Weights of a small transformer language model: rotary positions.
Each number is 200 + 30 x the weight over its row's rms, rounded and kept within 0 to 999. Layers, rows and columns count from 0. The size before them is the row's rms in percent of the matrix's.

# gate: layer 2 MLP gate, 512x224, rms 0.1, rows 153-173, columns 0-111
# up: layer 2 MLP up, 512x224, rms 0.0981, rows 153-173, columns 0-111
# down: layer 2 MLP down (transposed), 512x224, rms 0.0925, rows 153-172, columns 0-111
gate153,108,235,191,194,174,234,217,171,244,144,209,208,226,179,202,184,182,215,217,196,214,198,229,144,241,120,247,148,204,234,213,233,231,202,219,213,188,169,183,246,195,189,226,283,165,216,231,212,238,217,223,172,194,172,203,213,191,267,182,195,238,183,210,179,150,179,169,239,161,242,182,208,211,213,178,207,203,230,202,238,218,206,153,200,269,171,254,177,214,214,155,212,236,187,237,188,234,222,256,182,203,198,190,202,189,193,195,226,234,150,217,261,224
up153,106,177,238,188,223,249,187,174,199,226,183,204,226,244,197,191,208,219,195,193,178,216,176,118,222,207,236,255,216,236,219,189,220,202,219,160,175,213,181,211,178,199,138,211,144,170,211,169,155,213,208,155,177,212,237,216,183,234,210,190,179,229,184,223,167,240,264,172,208,164,182,205,204,165,162,174,211,260,207,203,215,159,187,152,209,197,216,180,198,162,213,177,203,152,226,232,180,228,231,189,247,225,259,221,195,128,148,174,173,176,253,180,160
down153,108,252,181,144,221,211,195,186,122,153,180,236,174,235,233,211,211,149,231,171,233,278,144,202,246,194,213,169,225,224,241,150,200,183,151,189,207,212,221,194,268,204,188,216,205,218,223,191,213,226,192,230,157,209,209,193,204,199,211,185,142,176,241,173,175,203,214,224,233,180,197,220,204,208,178,176,184,225,152,195,166,169,218,188,206,194,221,255,154,236,174,168,222,184,164,249,185,225,229,150,188,212,204,218,173,173,236,187,228,165,176,192,216
gate154,104,188,181,229,244,156,166,197,191,241,173,211,252,220,145,184,205,231,184,224,246,207,230,220,182,119,224,203,189,249,185,199,188,175,221,203,167,230,211,159,195,209,155,213,207,193,184,233,230,208,187,215,186,165,220,214,253,220,221,249,192,202,255,260,168,220,191,172,196,207,174,201,192,233,167,227,209,256,151,235,185,205,181,118,153,149,216,209,193,178,176,213,181,192,167,175,272,189,221,152,188,221,214,222,174,187,199,236,255,167,189,195,208
up154,103,176,164,229,210,162,199,206,224,144,205,186,195,199,233,178,240,134,188,186,239,203,215,204,192,242,166,249,216,189,238,165,194,173,234,188,187,256,228,171,195,182,245,195,193,163,195,164,195,223,225,190,169,179,158,196,217,139,230,150,181,153,167,222,172,188,255,159,191,242,200,163,166,166,233,210,224,275,207,218,148,214,190,193,232,194,150,190,219,190,208,218,235,216,192,125,194,196,188,241,212,201,187,232,177,242,197,165,263,190,204,208,217
down154,103,239,264,203,217,159,229,246,232,198,176,247,209,178,207,112,190,225,160,184,157,177,214,196,197,179,237,212,145,190,191,206,205,197,180,248,225,185,216,224,134,217,225,260,199,176,180,222,198,216,216,173,165,167,216,193,197,166,178,207,158,215,206,186,193,211,213,206,159,173,150,162,228,135,203,203,225,228,197,216,246,199,200,219,193,233,170,142,198,232,255,144,148,223,229,156,205,175,235,200,145,142,184,218,205,244,236,214,216,159,254,141,191
gate155,095,177,188,182,176,145,250,196,201,208,171,192,217,201,265,227,221,209,202,202,198,189,167,195,201,160,156,186,238,186,210,237,240,206,197,196,134,247,183,186,145,190,182,223,223,205,139,207,197,179,211,161,201,216,256,157,196,225,219,207,217,203,137,177,141,203,243,191,173,227,195,219,198,187,222,167,217,196,199,203,261,227,226,252,199,199,220,220,142,205,182,206,204,190,192,194,153,202,186,183,207,214,227,161,220,170,245,169,220,205,218,185,248
up155,097,219,203,208,221,229,231,212,199,149,224,234,179,150,168,182,143,201,176,240,198,198,225,169,225,188,150,232,240,213,220,215,217,219,264,181,185,234,243,179,230,215,199,143,227,246,182,180,195,168,191,212,234,192,162,231,204,206,263,196,185,149,259,197,147,174,201,226,177,224,192,215,226,155,241,182,224,207,215,248,207,167,208,210,241,215,206,214,174,255,224,244,217,197,218,218,206,158,157,213,147,201,171,240,218,199,183,226,153,189,188,201,202
down155,098,187,241,188,218,177,246,239,240,204,208,230,191,208,227,339,236,214,189,169,215,186,185,254,234,200,200,207,178,204,190,170,122,173,187,206,226,180,180,253,232,165,157,215,264,276,231,200,182,158,244,155,178,192,227,190,198,232,248,180,197,186,206,272,204,190,232,166,225,182,208,259,207,213,219,175,257,197,177,215,248,228,221,172,166,211,201,237,199,217,182,223,182,181,124,185,257,211,164,210,172,204,239,189,227,220,198,192,206,178,221,160,203
gate156,113,173,254,232,225,249,213,148,203,200,194,212,215,232,197,183,251,233,190,168,215,203,221,218,210,219,191,219,187,211,202,200,191,200,195,228,257,227,221,217,211,192,216,233,169,173,182,179,185,252,198,172,162,178,155,176,228,232,167,186,225,206,224,239,154,219,175,186,209,132,191,198,230,185,188,251,195,246,189,191,201,191,198,229,175,174,187,206,187,168,228,231,210,150,186,142,189,160,208,207,217,169,232,216,182,199,234,226,268,199,192,168,209
up156,111,202,136,175,180,161,205,170,145,229,226,200,243,219,217,182,215,169,226,204,216,202,210,195,172,177,224,206,239,160,206,183,193,172,184,211,154,196,216,151,217,212,198,234,226,194,227,198,190,108,237,199,210,200,247,222,194,192,204,207,188,186,178,145,199,230,191,204,218,225,219,214,198,181,208,191,258,170,242,188,217,210,209,269,199,235,192,163,219,181,208,161,190,233,178,155,210,167,223,157,210,217,132,163,186,191,149,153,211,203,192,205,185
down156,108,192,267,215,177,203,197,172,216,191,172,172,180,215,192,282,216,214,193,180,162,209,193,172,223,258,168,203,170,214,220,181,198,197,192,170,230,239,204,215,227,177,214,197,164,216,192,206,211,217,212,196,185,219,186,184,177,235,167,208,225,233,194,203,181,239,188,234,216,128,173,164,266,163,181,215,169,217,174,190,169,185,237,186,204,159,211,234,181,170,169,219,176,205,206,166,205,146,171,185,230,216,287,199,171,172,194,206,227,201,221,146,196
gate157,104,230,193,160,189,226,186,223,189,145,166,204,175,216,186,189,202,189,174,234,224,208,148,186,225,181,156,161,182,214,167,226,204,243,244,227,206,291,144,238,193,214,177,200,123,214,213,198,252,172,229,203,232,153,217,188,151,212,229,179,231,184,147,215,214,152,182,211,218,210,212,179,195,167,210,180,205,213,203,218,221,182,158,208,184,159,226,150,224,189,205,188,182,227,244,199,166,213,190,228,148,206,257,185,214,202,217,243,139,96,211,183,211
up157,103,184,194,215,226,184,218,180,170,190,191,194,201,190,236,200,185,176,200,201,198,173,235,193,253,204,167,172,183,213,207,168,196,205,217,168,204,192,173,197,157,202,203,259,144,179,206,251,147,200,216,264,167,217,136,200,151,172,204,137,194,217,159,201,199,172,263,152,189,241,142,148,200,166,180,147,263,219,221,211,226,200,188,183,148,199,172,164,195,201,218,163,212,206,215,214,167,238,170,221,176,250,208,223,214,190,186,217,147,195,211,231,198
down157,102,182,180,179,215,233,183,190,151,221,220,196,203,185,207,244,213,206,171,189,247,221,195,161,223,217,170,201,202,203,198,168,167,222,229,215,224,258,154,229,190,189,184,204,165,139,172,186,194,200,192,208,203,164,114,222,190,197,205,190,219,194,151,218,187,152,236,244,191,241,214,153,211,247,218,195,239,175,259,177,204,193,166,209,229,225,198,224,189,208,242,184,184,240,217,192,209,223,246,206,198,258,231,201,185,179,196,241,209,216,227,212,169
gate158,099,215,147,189,194,193,172,219,190,149,208,200,250,155,189,246,186,234,236,221,207,192,167,170,217,193,228,239,255,194,176,196,179,197,165,245,231,183,172,235,227,172,268,222,177,228,161,235,210,236,171,162,164,176,244,285,188,162,215,199,204,181,157,188,204,215,217,164,174,226,162,183,167,171,163,227,195,210,206,159,209,177,242,179,223,208,249,190,216,195,196,179,181,185,157,162,160,182,145,239,171,193,203,179,190,205,176,174,239,226,192,210,192
up158,102,208,245,175,220,226,195,230,176,187,161,204,221,233,170,192,224,212,203,183,191,202,207,247,205,200,173,168,170,248,198,228,194,210,204,188,151,170,168,229,234,189,213,239,221,229,246,257,258,170,218,189,161,176,196,213,237,173,295,245,236,214,194,212,143,199,182,177,243,186,213,167,193,173,155,239,207,160,194,228,185,208,235,200,177,206,228,196,203,224,160,180,258,253,186,210,208,212,145,244,142,203,215,242,185,193,189,184,203,218,183,164,172
down158,103,153,242,193,256,161,255,196,201,251,166,231,192,140,168,105,216,161,203,160,182,228,186,184,190,190,217,211,217,205,161,221,185,132,167,198,209,203,206,178,205,182,224,191,204,295,203,221,211,198,259,152,206,185,188,183,194,245,171,266,207,194,169,215,158,229,185,214,277,218,200,213,246,136,227,203,198,213,180,207,199,195,218,180,223,230,167,171,197,192,247,200,153,240,158,228,111,193,237,175,194,189,204,218,224,180,211,132,240,209,203,172,184
gate159,105,201,233,120,181,237,208,180,191,167,197,207,217,162,203,212,229,169,210,164,238,238,218,269,213,229,231,168,245,181,151,219,244,179,276,202,208,201,228,224,248,259,194,229,169,200,237,175,203,151,212,177,228,162,262,186,197,200,227,256,246,184,229,184,196,223,247,153,251,226,168,238,215,243,231,203,212,206,234,239,207,156,165,219,225,210,193,179,172,199,192,194,249,205,196,243,213,255,247,151,195,180,231,201,196,214,213,205,186,207,209,223,235
up159,099,172,220,187,222,234,257,131,207,199,214,145,168,193,213,193,210,208,203,186,222,245,219,183,215,181,238,185,172,207,145,214,193,205,186,211,208,152,193,249,271,282,174,246,186,185,175,218,153,182,162,141,191,178,223,189,200,209,199,221,212,163,230,200,173,197,196,179,211,258,238,201,177,187,252,258,179,221,177,219,258,197,162,211,202,208,222,168,175,143,183,246,192,157,172,232,177,245,152,178,206,204,214,220,193,219,203,216,239,196,199,242,221
down159,097,168,183,206,179,219,219,178,203,242,196,234,220,140,195,156,244,136,188,256,240,193,209,204,165,200,218,143,200,232,165,203,184,175,229,249,207,265,203,189,228,220,156,158,172,222,165,149,238,213,191,233,189,206,202,192,227,164,247,181,172,272,203,236,197,192,187,196,200,184,153,138,202,243,207,166,201,251,222,226,109,201,227,189,218,181,171,206,196,221,162,157,197,212,223,233,171,207,213,205,230,190,212,175,190,216,206,217,225,162,194,236,203
gate160,100,211,191,230,204,248,227,145,202,173,175,204,194,246,207,201,224,144,204,181,255,230,248,168,247,227,211,173,257,224,181,226,153,256,219,251,226,159,179,173,190,196,169,155,258,142,237,196,247,262,232,213,217,214,207,253,222,167,210,212,239,158,204,162,182,230,191,211,228,212,185,198,238,246,185,210,196,155,222,231,187,213,211,238,236,137,215,189,164,207,142,194,222,247,209,170,196,209,231,215,199,194,209,163,204,222,170,234,244,248,186,173,185
up160,106,208,209,175,152,204,169,220,210,201,207,204,201,211,216,234,227,158,174,180,255,211,248,188,215,263,241,180,228,239,199,200,124,199,212,212,207,192,150,126,228,204,198,137,234,143,224,196,233,233,261,228,222,200,237,225,198,193,220,198,242,244,226,156,196,200,150,181,187,194,207,240,195,242,170,179,203,180,215,209,184,167,215,215,255,179,186,195,146,167,235,193,201,251,296,208,227,232,221,226,218,138,165,178,179,218,173,262,225,214,204,161,138
down160,102,208,184,220,227,162,183,212,177,180,205,249,224,231,271,218,249,163,189,211,217,201,216,233,152,173,212,242,178,197,186,163,173,230,179,245,210,237,254,189,203,224,237,169,244,227,163,151,207,217,188,198,226,153,172,156,159,212,183,186,233,284,195,211,225,185,204,248,203,146,250,167,168,191,200,203,190,197,179,207,195,197,206,202,225,227,187,265,193,215,170,204,210,216,222,168,193,235,179,176,203,170,181,216,197,210,193,226,218,189,252,188,226
gate161,101,219,237,226,233,244,256,201,165,177,232,240,178,183,214,113,209,188,208,200,152,208,195,182,192,180,190,180,223,215,252,221,194,257,240,216,197,225,187,130,226,179,202,188,230,251,201,224,222,192,248,215,203,205,181,229,222,209,203,235,194,210,232,199,225,238,211,153,179,180,202,192,279,218,195,169,250,188,250,168,189,225,238,222,186,242,201,218,189,216,206,220,199,195,178,203,210,158,230,172,144,206,210,178,217,230,212,188,206,231,196,148,180
up161,099,154,229,266,160,196,199,238,171,205,203,218,214,187,225,172,261,195,207,209,138,205,229,182,219,208,169,165,227,227,257,226,223,186,199,242,195,231,218,126,196,180,198,149,215,223,197,217,220,203,229,254,195,182,213,226,260,201,197,208,165,243,192,173,203,159,197,140,200,121,175,176,233,206,158,222,262,217,230,175,167,194,251,179,199,249,182,200,151,231,182,204,210,172,244,189,207,153,210,216,189,235,213,184,186,198,233,203,235,197,212,135,154
down161,098,205,231,226,160,205,229,180,92,202,184,241,165,207,191,168,226,221,243,190,94,188,220,214,190,186,187,180,192,216,130,231,195,174,208,174,182,205,237,137,192,195,208,164,233,248,227,154,195,191,206,219,214,192,213,210,192,220,194,207,192,222,217,194,234,196,205,212,245,202,177,224,190,177,194,220,204,247,221,189,189,209,204,172,165,217,181,217,189,180,189,172,200,186,222,199,203,180,208,254,219,225,212,181,227,216,176,196,199,203,185,204,208
gate162,091,194,231,184,233,235,183,180,257,218,241,215,270,193,216,222,190,204,153,90,210,185,245,250,146,207,211,247,163,224,246,244,198,221,170,201,177,244,212,219,158,270,289,202,232,130,176,183,266,199,179,209,166,193,241,179,202,180,201,162,227,191,194,218,204,160,157,173,176,235,227,198,149,186,227,150,204,166,155,222,217,211,184,170,206,179,190,178,233,203,218,210,228,202,197,207,205,246,179,172,170,216,170,194,245,220,170,230,170,179,131,169,222
up162,095,158,205,176,209,247,177,178,203,181,222,165,170,218,232,182,165,248,212,184,180,201,201,181,196,199,169,170,183,210,149,210,159,167,210,181,240,218,255,204,238,125,147,149,189,168,200,228,190,195,212,175,227,192,184,206,164,180,151,248,237,194,176,195,161,198,185,205,215,185,191,193,244,169,180,252,188,237,200,191,218,182,205,251,199,225,165,215,179,246,196,196,242,220,163,225,197,226,212,190,124,154,159,151,154,178,173,241,262,172,201,204,185
down162,095,220,199,213,234,218,181,242,188,180,196,226,145,239,232,179,151,172,214,237,172,176,183,174,224,166,211,209,183,222,197,220,195,252,245,146,190,236,227,213,230,197,244,235,202,224,195,195,176,202,207,140,187,200,207,186,268,203,235,212,222,172,191,185,170,219,217,238,263,169,222,185,253,191,212,241,169,243,207,180,191,181,152,196,160,252,223,265,203,206,236,186,211,193,238,194,199,228,183,187,183,201,251,169,149,160,226,187,151,159,208,177,234
gate163,096,200,250,220,209,205,232,217,212,168,257,220,178,193,162,219,137,235,205,201,191,204,178,249,267,194,153,195,211,183,223,198,221,191,220,209,175,247,185,230,202,268,182,217,151,203,230,225,235,207,266,213,225,252,154,212,203,128,220,179,214,197,216,167,182,186,234,207,236,193,240,264,210,191,223,173,188,194,236,209,268,186,185,229,200,188,180,159,170,175,214,223,158,213,183,167,140,199,129,177,190,174,140,188,179,212,208,245,195,137,210,170,221
up163,096,191,144,222,136,198,158,196,222,232,216,220,202,221,226,179,234,167,198,221,141,188,250,170,172,237,207,165,193,207,230,160,164,236,159,238,128,171,251,237,215,117,228,177,193,211,137,183,191,234,179,223,221,212,185,219,168,191,193,176,265,211,239,201,217,209,223,202,228,224,206,179,199,262,230,273,225,206,232,272,194,200,221,176,209,229,229,212,157,201,186,138,197,271,177,233,261,243,215,247,193,127,213,212,207,248,217,184,154,253,195,175,227
down163,097,210,228,202,174,219,156,158,233,181,176,188,237,200,189,193,176,193,222,154,216,183,151,201,216,214,175,203,210,109,173,208,173,206,237,184,182,160,194,195,190,197,196,205,203,202,195,181,195,237,190,227,194,191,221,219,221,200,236,196,256,91,231,221,148,196,195,232,205,266,229,255,206,189,239,199,186,222,178,169,252,190,186,217,176,226,220,171,187,205,227,221,199,220,183,201,167,196,164,198,199,220,165,185,206,118,231,222,204,185,221,162,251
gate164,098,228,223,185,179,234,178,185,188,196,195,193,196,247,172,182,163,198,172,179,194,210,223,189,229,203,186,169,213,213,282,247,295,208,221,272,206,204,228,187,147,245,197,165,201,226,214,227,191,213,267,154,145,202,214,244,208,210,225,196,212,193,193,192,216,224,192,180,215,240,180,175,290,204,193,140,191,202,233,180,231,227,217,169,249,204,222,141,150,237,153,218,225,189,203,259,173,191,255,119,190,174,220,186,206,225,252,188,229,191,180,168,223
up164,097,121,224,239,176,207,229,238,193,193,217,188,174,184,196,244,198,149,199,149,161,207,265,171,200,230,229,229,217,221,274,215,169,203,218,162,271,215,283,150,212,249,268,177,215,160,170,233,185,183,194,197,167,207,174,205,166,227,204,190,181,219,190,191,197,226,219,225,237,223,127,195,215,192,213,178,180,192,260,207,243,169,205,202,219,128,190,189,219,225,214,185,218,252,230,216,176,196,205,188,177,190,248,230,193,252,197,206,205,187,155,167,204
down164,098,195,154,223,184,201,172,233,93,242,212,166,219,181,210,223,187,211,202,203,212,175,242,159,144,224,193,230,150,213,224,184,178,217,247,208,204,203,212,201,181,197,207,218,217,170,198,235,196,191,210,272,167,215,212,189,206,228,183,170,163,206,264,219,176,223,149,198,187,219,192,201,173,158,221,170,222,249,240,203,158,227,190,224,195,197,134,191,209,166,240,168,227,253,244,178,244,211,204,205,153,224,179,188,175,195,161,143,220,176,213,209,236
gate165,097,196,227,220,213,228,162,207,182,190,176,180,188,179,221,234,168,174,161,177,166,189,216,126,215,220,186,144,241,204,222,231,223,213,185,212,190,181,143,187,162,227,178,228,178,236,175,177,175,202,235,151,166,199,166,189,154,221,238,210,192,161,116,198,157,237,167,173,156,232,176,229,231,190,185,128,173,128,194,179,190,198,267,185,226,155,154,240,154,141,180,221,129,179,184,185,181,193,170,201,190,215,196,232,169,231,180,212,188,181,228,200,175
up165,101,137,256,145,122,225,194,205,248,232,206,200,227,200,203,196,232,213,210,207,220,234,202,164,205,229,222,224,191,173,188,218,218,187,225,234,139,194,189,218,154,181,176,230,219,210,195,227,205,219,194,219,184,183,229,199,196,229,196,179,198,209,217,210,168,215,186,172,202,250,226,213,209,206,246,206,220,160,179,189,210,170,189,161,194,204,245,162,225,177,233,214,223,192,172,231,248,208,201,226,196,175,196,191,264,152,198,253,192,268,163,173,192
down165,103,260,253,243,167,245,208,202,166,198,263,194,208,204,220,136,182,212,179,229,157,233,206,182,215,203,175,173,184,188,259,213,254,194,180,212,171,214,170,190,217,201,201,208,169,179,166,229,182,180,210,227,198,175,123,212,172,222,268,198,162,184,198,210,183,205,181,141,202,146,183,172,173,186,181,119,216,171,166,190,195,226,285,185,219,228,202,160,207,143,211,206,173,197,213,179,187,192,212,269,216,215,211,211,180,155,212,190,211,217,201,216,162
gate166,101,229,182,209,174,211,208,228,214,178,144,252,235,175,206,196,205,190,158,222,137,228,223,212,174,160,188,214,224,225,267,234,182,216,195,250,184,202,230,234,188,213,261,247,147,256,211,229,217,255,204,208,195,224,220,247,211,220,213,211,236,203,220,173,193,197,209,162,166,176,173,238,210,205,167,222,186,202,252,188,191,179,202,203,235,186,160,213,188,263,166,181,175,168,214,209,218,166,225,188,197,194,263,158,211,209,260,219,199,187,192,220,225
up166,101,141,213,180,95,207,185,197,234,171,263,246,166,204,232,189,206,221,171,243,208,203,169,245,247,221,201,201,159,217,193,197,203,144,194,206,200,212,193,203,235,173,167,169,181,210,220,217,179,195,164,190,215,169,116,181,181,240,238,178,196,222,234,262,190,179,186,211,220,214,213,203,174,213,206,193,185,224,250,217,206,228,176,189,216,257,213,196,190,278,225,183,205,153,200,206,191,239,144,222,200,249,178,216,224,229,196,239,206,168,203,182,187
down166,102,166,162,166,149,213,245,181,226,184,275,231,149,209,194,207,173,198,180,203,241,223,173,192,209,201,186,236,210,191,248,230,230,202,155,224,230,189,153,198,173,216,197,190,251,187,200,257,177,218,180,170,187,206,156,195,149,160,204,194,181,213,179,243,201,182,202,180,209,233,225,155,168,186,154,207,243,186,212,211,117,173,204,166,156,236,213,216,226,242,190,239,262,190,214,251,194,130,240,215,194,248,145,242,235,208,199,194,168,193,168,158,159
gate167,101,202,236,199,222,194,194,170,249,210,189,191,162,181,189,197,238,207,171,186,194,181,177,203,237,205,190,178,232,207,206,120,155,228,183,191,149,221,116,238,240,238,165,197,223,211,237,196,160,170,208,197,189,250,216,241,230,186,226,167,148,193,156,196,219,220,252,190,209,262,220,233,174,233,237,215,229,245,238,184,157,118,199,220,209,206,208,209,194,196,248,168,201,194,190,164,190,265,225,195,164,161,205,148,223,209,223,203,243,160,206,181,217
up167,105,198,199,232,264,199,208,167,238,194,198,210,237,214,190,212,193,174,139,226,191,196,165,218,210,210,210,142,226,202,140,192,184,214,199,234,187,255,174,191,238,191,198,247,211,244,205,216,160,198,183,249,244,229,190,246,196,181,228,229,137,158,193,195,166,209,185,220,175,216,167,199,198,230,245,202,182,212,220,225,136,177,208,253,155,182,147,203,212,189,227,194,220,208,151,187,126,227,235,214,183,178,177,215,207,227,150,246,182,184,155,232,249
down167,103,189,264,182,234,217,220,241,277,216,200,216,203,216,192,215,244,203,196,171,219,214,156,223,209,178,211,201,210,212,183,157,149,258,221,234,194,312,166,205,242,237,200,226,174,255,217,228,210,223,234,197,199,216,229,232,205,203,185,230,150,193,173,202,254,192,224,220,208,239,259,209,237,262,219,257,221,213,207,174,136,195,208,228,217,212,198,203,197,205,271,159,208,202,206,218,175,265,215,206,160,171,182,186,207,229,222,229,213,197,181,205,250
gate168,096,197,226,203,204,191,189,165,191,140,203,212,161,211,207,181,240,210,243,199,184,152,201,135,236,181,203,198,240,229,154,145,189,262,216,211,216,207,229,225,240,213,118,185,230,220,186,186,183,205,238,161,185,188,171,231,203,242,133,222,222,180,243,234,214,210,200,188,182,248,204,228,144,222,189,226,171,269,166,208,194,197,210,203,182,200,234,207,228,191,191,250,208,206,141,200,227,186,204,184,123,231,195,191,164,208,241,180,205,189,199,234,123
up168,100,212,206,203,211,207,185,203,245,238,238,194,184,188,157,200,143,220,203,200,182,210,204,207,168,171,151,225,189,204,192,246,172,208,181,211,223,181,209,215,221,172,238,241,226,225,215,175,236,185,217,244,238,209,224,224,209,167,216,271,193,198,195,245,255,168,160,248,169,194,144,177,213,237,184,195,179,170,210,193,184,208,194,176,239,224,165,171,227,148,196,235,196,174,195,242,213,229,158,173,216,224,152,176,233,180,213,221,200,165,189,259,192
down168,101,137,203,222,190,208,206,194,210,195,176,165,198,200,207,213,152,244,189,197,215,175,205,188,212,215,187,172,232,210,184,220,195,189,225,161,173,194,229,211,206,194,184,200,190,201,240,184,205,198,254,230,242,225,226,189,212,204,162,171,173,226,190,138,194,239,226,175,209,155,191,199,199,234,194,185,214,188,244,241,208,195,185,203,177,210,191,178,232,166,244,203,180,232,198,218,131,172,195,248,224,208,184,215,260,181,184,206,250,180,235,265,188
gate169,099,272,228,204,184,232,218,186,140,151,212,186,227,172,302,198,222,277,173,203,222,220,223,247,225,199,184,199,178,156,143,208,214,224,211,215,162,222,162,193,137,187,237,207,176,182,171,209,206,209,206,209,224,209,177,253,182,188,181,161,185,183,235,238,188,182,168,225,211,250,187,249,207,168,169,255,182,185,236,167,194,165,173,241,222,178,208,209,167,188,130,160,198,198,253,258,231,237,198,247,210,181,199,186,182,198,201,196,186,226,229,211,198
up169,100,219,165,235,208,196,226,249,183,213,185,194,226,213,201,191,205,189,213,187,258,256,219,195,195,245,192,194,188,226,188,230,224,214,230,267,245,225,230,195,181,196,243,191,183,153,259,147,176,207,184,127,207,180,233,190,169,149,228,182,224,205,203,215,175,205,241,206,188,216,162,212,219,109,246,214,254,200,208,245,205,210,187,178,228,153,221,231,238,214,226,159,207,222,201,190,185,220,187,194,244,199,213,235,220,214,196,200,177,143,157,157,204
down169,100,207,253,200,206,232,184,161,224,188,165,205,180,167,177,271,193,204,205,218,173,181,256,168,216,198,242,165,136,234,206,250,217,163,242,213,150,202,155,171,187,218,248,205,216,186,209,201,180,219,235,187,206,201,142,211,150,175,167,172,169,203,196,199,207,170,180,166,231,216,140,175,231,188,179,203,160,212,174,169,229,158,169,182,194,193,256,251,194,230,187,203,180,161,139,246,187,159,193,189,177,188,206,162,198,161,180,201,238,189,238,231,198
gate170,109,230,201,197,164,179,207,198,219,176,221,250,262,243,224,221,224,202,238,223,155,244,133,187,268,194,211,183,202,191,195,159,222,240,255,216,118,202,194,237,201,189,209,164,247,206,223,194,204,215,216,231,214,219,252,194,202,166,196,168,223,207,226,239,223,109,212,141,184,210,208,224,193,236,246,174,200,250,188,173,179,214,180,141,166,187,215,196,133,155,189,159,217,244,246,197,214,205,201,173,211,179,181,172,218,183,246,219,188,146,189,205,248
up170,105,225,172,260,178,205,189,203,189,218,193,204,210,257,183,239,210,216,165,202,184,196,197,251,236,185,176,216,154,248,201,161,191,197,210,239,204,200,191,210,163,174,178,185,198,189,192,198,191,217,208,181,207,222,247,220,164,275,232,218,170,187,188,231,190,196,180,162,269,233,173,169,188,160,248,221,196,218,227,214,183,168,162,210,187,213,181,206,198,237,180,179,210,151,233,193,247,173,163,270,225,151,182,202,216,211,160,221,160,192,209,227,207
down170,105,224,190,190,158,187,194,196,209,205,231,230,215,263,182,128,189,159,172,182,159,175,185,211,246,142,178,251,163,156,230,177,167,184,198,204,189,180,212,220,222,243,194,219,236,180,263,228,142,210,200,185,183,215,231,167,197,182,289,208,169,159,240,218,190,195,237,178,163,190,212,175,184,196,179,216,235,243,146,205,251,173,200,199,200,188,202,269,208,197,171,255,209,248,213,235,211,190,185,202,222,234,154,242,228,220,225,138,210,246,235,191,178
gate171,104,214,193,234,187,220,196,178,188,159,198,194,201,184,166,153,235,208,189,214,222,186,138,208,215,216,173,209,170,189,223,195,216,198,227,198,234,218,178,226,210,175,251,239,218,232,254,232,242,184,303,154,148,185,171,212,235,138,243,218,173,178,272,186,225,207,223,194,212,191,158,155,222,228,192,190,205,241,209,217,235,190,214,221,152,173,161,243,151,280,244,216,186,218,192,197,233,184,239,228,187,193,216,165,207,276,253,188,167,191,233,201,207
up171,105,160,231,190,175,169,198,238,171,220,241,182,202,180,198,230,258,179,190,245,255,176,202,154,178,185,207,193,182,141,213,157,178,212,204,204,217,226,196,189,256,209,206,209,216,186,231,245,227,179,222,206,131,174,166,159,211,225,230,176,189,176,252,178,217,191,228,206,250,155,130,189,208,170,238,189,216,244,226,221,225,158,187,191,143,205,212,250,177,212,253,206,165,226,200,234,240,229,211,198,180,208,177,196,227,259,191,205,166,180,250,165,125
down171,100,214,231,218,212,209,195,230,135,242,196,246,184,228,205,209,263,213,232,224,194,237,228,216,201,210,193,236,156,180,212,137,145,207,215,192,203,175,201,203,246,195,192,229,245,200,203,203,137,216,208,199,180,221,219,184,201,179,179,221,178,200,254,192,243,151,200,223,229,169,193,175,205,209,196,231,183,262,239,232,224,166,239,192,137,233,222,239,243,222,242,175,173,228,234,202,205,191,231,213,177,195,197,194,225,216,244,219,211,177,230,227,186
gate172,104,202,224,239,226,245,198,200,178,215,192,175,309,242,199,200,190,235,203,205,191,241,218,193,188,179,143,208,217,248,140,202,209,207,196,247,210,228,180,235,236,197,205,211,202,155,199,161,249,177,225,195,203,164,177,249,194,196,194,181,190,157,213,210,222,184,209,210,176,205,202,240,224,159,240,210,213,232,248,250,214,185,173,247,187,223,201,187,193,192,132,166,190,131,219,207,166,181,191,148,224,214,221,173,231,197,217,281,245,177,168,228,236
up172,110,198,227,186,224,188,208,173,236,203,214,223,203,184,164,213,133,256,230,202,220,196,193,223,173,223,176,149,240,234,229,182,192,199,204,220,196,176,161,229,250,247,204,191,265,195,155,242,249,190,232,193,106,207,199,209,239,198,184,219,229,209,218,256,221,164,217,231,111,170,185,176,177,272,144,133,149,219,186,196,175,175,157,225,198,195,178,215,182,203,183,214,193,225,195,170,205,157,181,212,195,197,182,189,174,127,223,172,239,181,177,166,180
down172,106,226,138,156,193,166,201,206,232,198,164,196,221,179,171,31,226,209,229,175,209,216,200,198,179,202,210,212,220,230,231,222,202,222,168,177,211,150,215,210,212,187,215,206,213,191,215,219,220,225,208,191,186,204,203,221,218,189,184,258,199,184,195,230,182,223,222,218,212,186,169,189,185,231,242,215,228,210,233,178,202,199,199,224,184,213,200,182,190,214,169,264,257,178,181,222,191,177,220,227,183,187,192,155,230,258,241,202,213,191,229,226,157
gate173,105,241,193,177,216,238,182,214,154,165,196,248,171,226,176,211,180,184,210,147,236,177,130,197,137,142,196,171,204,198,214,218,199,193,189,249,197,214,187,214,228,229,229,203,213,225,142,126,271,279,181,214,183,238,173,214,165,234,177,178,230,210,226,161,224,215,224,207,172,222,199,217,193,198,222,128,231,182,223,182,227,178,195,240,276,151,175,258,176,208,155,228,227,206,175,222,255,189,158,165,172,155,207,235,167,199,209,237,216,174,218,234,227
up173,101,168,201,230,165,192,232,185,227,213,198,205,227,196,205,192,195,214,181,230,171,146,224,160,188,216,176,198,173,229,184,168,229,146,228,171,209,266,209,183,191,184,194,136,244,223,228,165,113,174,227,225,214,192,205,196,245,143,237,161,191,160,111,172,175,180,203,194,199,212,193,180,182,226,206,208,155,190,191,201,199,235,190,151,212,153,195,221,234,214,190,188,146,197,196,232,173,125,181,238,221,194,242,151,149,156,192,188,216,179,181,135,151